Each number is 128 + 32 x the weight over its row's rms, rounded and kept within 0 to 255. Layers, rows and columns count from 0. Numbers have three digits each. The size before them is the row's rms in percent of the matrix's.

# up: layer 5 MLP up, 256x96, rms 0.206, rows 166-221, columns 32-63
# down: layer 5 MLP down (transposed), 256x96, rms 0.081, rows 166-221, columns 32-63
# gate: layer 5 MLP gate, 256x96, rms 0.196, rows 167-222, columns 32-63
up166 103:102179191118178136193132158134131153131106122135104119185143138079121146071154120088120125154154
down166 098:073057141145136122129123135129128092122152081154136181123217105154138168143135163078135121118138
gate167 099:173127122132160154120137198129163153151128102153161160154116138120121089117165060141071088072108
up167 102:129155118116121143161073114079164137057122099160114092161097167105165121132067121101122115150174
down167 098:166155165140124105122174078118103145086091091161089051067105125177132126128128125073221149125153
gate168 086:215093144090126144105149163149075135110151102134202183166137114183119141168177163110135117113111
up168 094:172109163110069157086161127116113126108113116090125137114115070143118193174170140142109139157121
down168 094:124078177122151106101155133110134145136083157123148102079106128100121176092139157181053134189121
gate169 099:194084134114162117081132157130154175142128056128221133129125081168124131105099118147185119128090
up169 097:116124163125092121161123069123112090128118219173080140123180112130123177098147127087069117120147
down169 108:125141169153100102105103032152147098098102179130142156150169162112155113141191219158110126115123
gate170 110:118123181106114111169120126110108129078150086108126118161090128086167116102177175113093081127162
up170 111:100110137162110143177178124182157194103130136166099160139135130124156149092145146148153156115120
down170 091:180141169095158161132180101117113130093123153118140174120120131117123083161130134143134111129160
gate171 077:131103100165062096137150095188161114101094106122104175099074127119098167126160141196119164075145
up171 085:173145168166093210146160098115120122130145082162114127156110148143119124132116095116090124137170
down171 092:074189122191095138119072124146092142122095085173108138132153124145130140041135076120167118146134
gate172 095:111134137109162118138147079161089222093124175108194119074137069137153119164095150111164154143112
up172 098:152152111132127158110129116033096073192100207153122132183107133125078107118175059105148106146135
down172 100:137167137148111125171096187123120167071172092114143165099130109090106112108178150071099167133146
gate173 121:165113128075197167104116089136151137134073091084160127143105172144182197127149130097112162150098
up173 099:120184167124079140110088152119113138119103144157111074048184116109130104092083078124125127150122
down173 132:147094133118148148106086157160144168128134099139096066123124116121116088105085128180149129132070
gate174 102:153147163108182101197140106143141125150065125168110112157150172034131125188211122057095136112089
up174 100:108129148099142146171083042083100135205146174084128135170138110140088157139095133144172109157146
down174 094:086141110106124155137128133159104178103199073100111137124102120142170160073126120148140098136159
gate175 121:131087097174162047149145134096136120057151133076180135191123116119142126103176079128180113167142
up175 114:170140094186125119085133141189166133146088143145145179127111102154103133112194062089144186130096
down175 121:152118100199091058089136087139168089121123177171140136149103152130100169152163090148187122166082
gate176 073:073107136103123148139175145091133113131113145151044143132109115089078096078097154049107105168110
up176 077:148149149137157130126110211169135106102094069224087117140144130162076185151092150168109120149120
down176 079:194083160099135101092139144073099127104113125166138127104117137186129161149057184138123096126091
gate177 093:170168149092108198118144143152076137112107103088140182182157150104161105114155087117129133167107
up177 097:207174142106145131033111076122100184100180172144116095121142106102153159136097149119136111132103
down177 096:123180077094132129123092120098091069149087194191142071064133151168113207129153092155111117138177
gate178 068:072122142070117076137126132142150172136091119099098083138154136103098115145084190088123136094127
up178 080:120115125152152113160117071085100139177120149139133188111158132152108154175059166089165091158100
down178 076:132143155125139138087158139139119062045074124066116118140156160069127142128146108204118133103135
gate179 115:180114155127203076146103089129142137098108132109164126113176120064111139164125108127153137147100
up179 108:142104102141141148134168173108179119071056103129162127147132140215125140162120130082136092074159
down179 104:126087119123135127143121110119136107137096150149155134118097128166132130205097127206224041107150
gate180 104:133172084178097081104129143165121108104145123092119144134085084093157116125212096115164114055121
up180 101:167173098084103185151120138168164089123125120070116099162096144162183084109103070134077106143111
down180 106:175135143155041142147145143133105133137123140081098117152111083130082142128120204144140156151118
gate181 103:124132157132116052129098134186111127096111084121135115099171130154101042157121083072133117086094
up181 100:101191137149181136150169144120116120144117093101100121102091130128152147125150091155135203125133
down181 098:167166094117114153080114159119140114113107134114166145150093155160101031079118152157092148102108
gate182 110:181112122092118157186145171057121103101178155126150106136093126101159151112088152112137161110111
up182 106:097140185124122105172149132118148124144084111138084065097137153159189136112122175128125133103128
down182 100:147178107115103129046148123133186150107133122126069185111127087094160074162173080077132111166111
gate183 043:081155105129081104173083142115125132179154129139167172138091133196104147151132105151088140084158
up183 045:147085197142211125133154127139143182080142156126087124134162132109134115090109135098157080151093
down183 051:123152132143069133127149111177162147114107167121151183134110101156134167119147070099097068108139
gate184 116:130112150187131132172098125133168108115128100114108153163163064167112114063145160116056160140107
up184 127:016159131152126180172133148072126082165099104130153155116139063083109148116093160095123134146092
down184 095:112108113138185184139102162120116180139166153159149121080115126152114134104109084150145117169107
gate185 098:110114122054134100082098090079067108156137149103081110128154126184133094149126120112154126114140
up185 091:141119058155172091115063164106122117108088090126111123136125108139149129180154067175171095093136
down185 126:114134232129115099072134065136128117155125112131119090130102121139139108087120127044143136152103
gate186 108:070104162114107149179126122102132113087167084145127126168090091087128114111132092124060105122107
up186 100:121043115129089142156098112130093080143149195126101152133129084143150126123121133169163072122153
down186 106:116130108139143136121140110155126125159102158102124126196105208136145099130085113153178143138096
gate187 086:131194156143137111149114129103169151131147125118139098133143064058146160094171177095108125169102
up187 090:131143101111117124153169087190188143108105126191156138091156183117158090072118109120131086108129
down187 082:138135178127144109093073124130133129101099188070140109129098097123118142165088176119138117151103
gate188 106:110138143134128149100206098141110076057110049149150193109127122195101127166161120121104109102154
up188 100:129139140125124064158109073108104172118144113095132189139130144177152081155124158105085151160109
down188 112:116122131181135191097175143114127169134146077060113128158148131136130096134171115030129151122126
gate189 067:054127115081124106119120067211143201151120101164109143151104114133127119114121110089174186103124
up189 071:065142112174169090098104108175104167102169126118104115114159146101040143104156128156152117121165
down189 073:147117121105128138172149175062137181104105133102168131117120153136135149171088147134162132061137
gate190 079:085117133122134118174164115113098122128115137146145175107135163120135100171097132163151092149183
up190 084:202107088145162114131130091126156121131171103185115065118140139139139136121134092099124105156126
down190 088:119193130143122114192096109101147170112112187055104117130133128113123076057112144128117117105112
gate191 099:132103076066167094133104134113151107131163159101099105119099184145119096076118180122117189155153
up191 093:143114108076103185135132120156139129070086140141124095166154133140150116158137162146126115128149
down191 085:119156142189111117103114061151062121170135129109178167127111099126137157178141082127096083075114
gate192 103:158139156109133176169182092124109137108100158159127175111115140123115214082129101127109120123128
up192 094:176141111120073140178170230178085140129065116126172141097118110086154176163153139145095195139139
down192 089:080124076175126138142149092088124128108123152101182137113119076143071076131068139149085070107118
gate193 099:124163096169097116145118088145144166130127133172102142116177184113077153159141113130171079096058
up193 113:157106153100100077122118131135104149136146127132151146124156178119099123185191143068133121122142
down193 109:070158203147221135083118144098121122141141162147088140136103154127087157108176099160090095134169
gate194 089:097094140134133114097139210101130118115235136141140114154138116175174133126154110146109087119155
up194 100:136142122119112118131139115091146092139104107080120128049161199080141144116128177109145053101142
down194 097:167183142084081194146159146084130141089150080095176151110146165147082121154077152182164110076128
gate195 112:135156122131112118179115092131177111102128155131141153109185149121163160102158124113135088133163
up195 109:149180152136153134172187126107158103133069135175122128168115146104130174100114172128098144104131
down195 107:073095123140138120112173120126133119152172112135220097133135165083034176130105077166104155094126
gate196 103:093050151042106140139120108162134110117107122068110127153134131128158124088109124085155156167070
up196 104:147061149104102126139096146077153140152153138064112078128146110051104151076167139158161157148117
down196 103:163145152202093123126109123123138166129157094171123148146112103114142148160100095131102097110138
gate197 108:177145134179054111100133107119117056101128105096151115205123117169086123121101092134179169195143
up197 100:098131062075177129120039124058168104135137054134132067114140112075174101157148148111169076125124
down197 112:202076156094107122189153167114187155067163109173088160129104096108154151153144147128118116141093
gate198 111:124129101117146112109085087072098082156080167066118091118154117089121175132149134121152119102123
up198 121:125153108149177114115128156095096095151154089112148065125167148093115092137101132170195139147179
down198 118:111149049160103110173097115143076121171185088109133091132174138103148109110157056113140122143128
gate199 108:097180151101076139096123118191151092154115104122106146139050094108108116118133112099119149087145
up199 094:124151111096095142103199171160134064127132130112158102170149098143151131119119143145155173087092
down199 090:159093108167114060128114112150139157112174127135108118152143155092076105110087152092148136140142
gate200 073:106079139112155143119125127140083094114171157132114125106196137109132156166137050163162129094098
up200 079:168159070121143089124085096088152134120123084120149128163034118139095195140128169131069082144114
down200 075:126154144072103145101112123170085155152123169094122099086184134142103172130184120181115171196159
gate201 103:158169080137104074134120124117133168114146194140116135132212104085057137097119121140098082161201
up201 109:078116066105096139072134099146110060122111109164196105115151167124139144142138114113092097107094
down201 098:110124145191097147093174106151109097120123130120177122130071136153121193058084089116094150108135
gate202 100:111139118078133088147162187139150165090064086144204071131160143081076099151137157155121083116120
up202 086:120098146107150155190121142104231169075093069118170097135110152105114095149156164151155105115119
down202 101:107073060083098093131140097075141072049090173118142095136125135126157180148112131144170102113149
gate203 096:141135113088187115078138137185156100151130173193137075134136207193134137127146108102089094157128
up203 109:116102185069146077119186130164093067145073104098134199116147114082112158086158125129138092136069
down203 109:123102207159208115123118093165127136155135133174149065129156072137208095125132115070095167098098
gate204 098:203082100088160088089111016088101102142123162179112130094109105133126097200133076168116097158102
up204 090:113121106138128112197107155091135199131088135122119181200083132153082125121148138151170049100142
down204 089:151140091113125078111067110101120059097148147088139134118116112175064200077179121102083155145095
gate205 103:170125140115121161127129109117146098097114166108141177135179075124136094118207092066144104142131
up205 101:093102132111122124119089070162094114145181099150061111122183168175106111136105176170096197132093
down205 105:146072111122135187177120127063123139145102149130098170167164084155123147069118105183122162141133
gate206 114:148108095098116103151126102144156115112125163096135097099139181061149159108166075148139156115171
up206 113:117079074096122080164118112089141109091085143133111104141182169083105144095150193114128176137180
down206 093:171123088139153110120150180134137202192133094082120185119180082149113114101106131104125092126095
gate207 112:076128152137169143128057118134112139111118141088080126132126077130141106145166093097172108132182
up207 103:124134099162108108150186150120138190132140123135150115168129089131169098121154114158198098121112
down207 092:140122109117122137097108186093083119108089150105114099142155075150132138069091112071157130129086
gate208 099:107106160126123127167136160078173102107128136186220121185093188128161146131110149124124113128075
up208 095:100134133125171136141081158105112110111162128079095191093123131065121155138171140118140158141208
down208 095:124104094080174150160148133082184207103153132126158113086165092161046080097168104146108158132093
gate209 097:106189147173121160082095130109117161154108074136117181145124081168119128117159181101128138061140
up209 110:126145181140066164130191049097138132103121125125103168101150111130163127122141106078152086134162
down209 105:098133132160120113074174148142169135114138121094119131083148106113169126151104158155186131111115
gate210 097:080155126108117171134140143069151155099146120117104184105174122090104163136101129182203092066086
up210 101:156145169089151175126173145122169141131099076149116136100079120090107152116159062093121110128153
down210 095:130159143124110143094146162126140127091143105166117156131153081160086172138082146186175130168111
gate211 109:124123108107192127166093111095105191130124200154155136075166141156097160100114155158148115149038
up211 112:149161173084151122132114103106155116168119099089134159124175140175094140177135109144136163096084
down211 097:165083121058105112132130152174086135144087136120141120077130099056138139118165095130134136129125
gate212 095:062086141129093174144120164149114143113150172140096160160108066162138110119094104092154158080126
up212 099:113182137073104193171156108200116092113110133123102134078130163086185160174080095177098129138118
down212 092:163120171108136129121117111176096138134088176175131143126173101148184164148092126148069122099123
gate213 102:156107132113113150103143097142122129109147117128092129079135152131145091118151135114125124128161
up213 109:167196170153115143116119131140128101115118144121184158126170181096169117069158148121108075119123
down213 098:157104083112158178134106166165106151143159110119122175059113065151134125170135205114182072058183
gate214 097:133139167095112137101141121146161116164096116112138069052071102088070176121188134102159095146119
up214 097:132072106126115092115124118173162167140132087136101121124184121174142097143138045094188165135066
down214 092:052079071103128104103173087125158075121163120071122076107139107111113109112133107089152144126114
gate215 104:136170080151079159118121087138135085144057136111087143130121131099121110144130176145133152112167
up215 092:133096097083093080117132147194067090121087110108175078131172100096117147115132126106108126176134
down215 094:134111148099073120146105086098138108107101139154157096118098153114080149124139146085108104099068
gate216 098:145115094183110073113146146166164033089169088133211078089116114169138164131135103143124147122163
up216 104:064121068104133124147165098177161100066100156145077162141044115154140102072207097109193145112161
down216 106:132136068139087174153171133100122096127148113188135096104131097125096090189106130187094129156166
gate217 105:096151128117145074150085122155154105108137143150141139108158212120102151087078139123137132145102
up217 110:152147153113100135158104145126195185129102114102173203131112094065044158103150154141142108111124
down217 138:152114044152113109129196119163163105100127164177173110163088151165126135159132122137134125113117
gate218 086:163179114148113191118098173149131102137085096147114091106156163077155098080160115115128135109186
up218 094:137096169098095117184107146138098164111097126067092143173096118155167078148148082137128107094148
down218 093:154082088140098188116118144137115132158149102134087139140161151065081157122161165057109132137165
gate219 105:109181157131125139147140110154158104096151167126134140078115073137114074122108116103135142166121
up219 115:112134105057176160122110099173110115066079132147079128121073146090138155125155107173111111081129
down219 105:144202168167130142133110078207100135121145117109129171127103158094122166113151084132146109149136
gate220 103:085143122125051174150109128125158118112114139151135108058142154122133173123151072044122162111157
up220 100:185100075116123158142179178106096119165118122125144140092129107158074085152116178175123108126142
down220 105:124113138073145124058159144123136127214162117145100135066170144173116130078053111150082108096150
gate221 102:139085124135155150111116079121054118142142085189107114150115143129100188133187047117126161153151
up221 109:082131120134090174145175127127046128158057182106114158113138140149100101166133111148115158155070
down221 099:188163179140135157091164079128141116114114113186173133094152102139115133114135081193092102195050
gate222 112:118122128149140162091156155107159094103155117161182089105129190099077137125126095096104095158131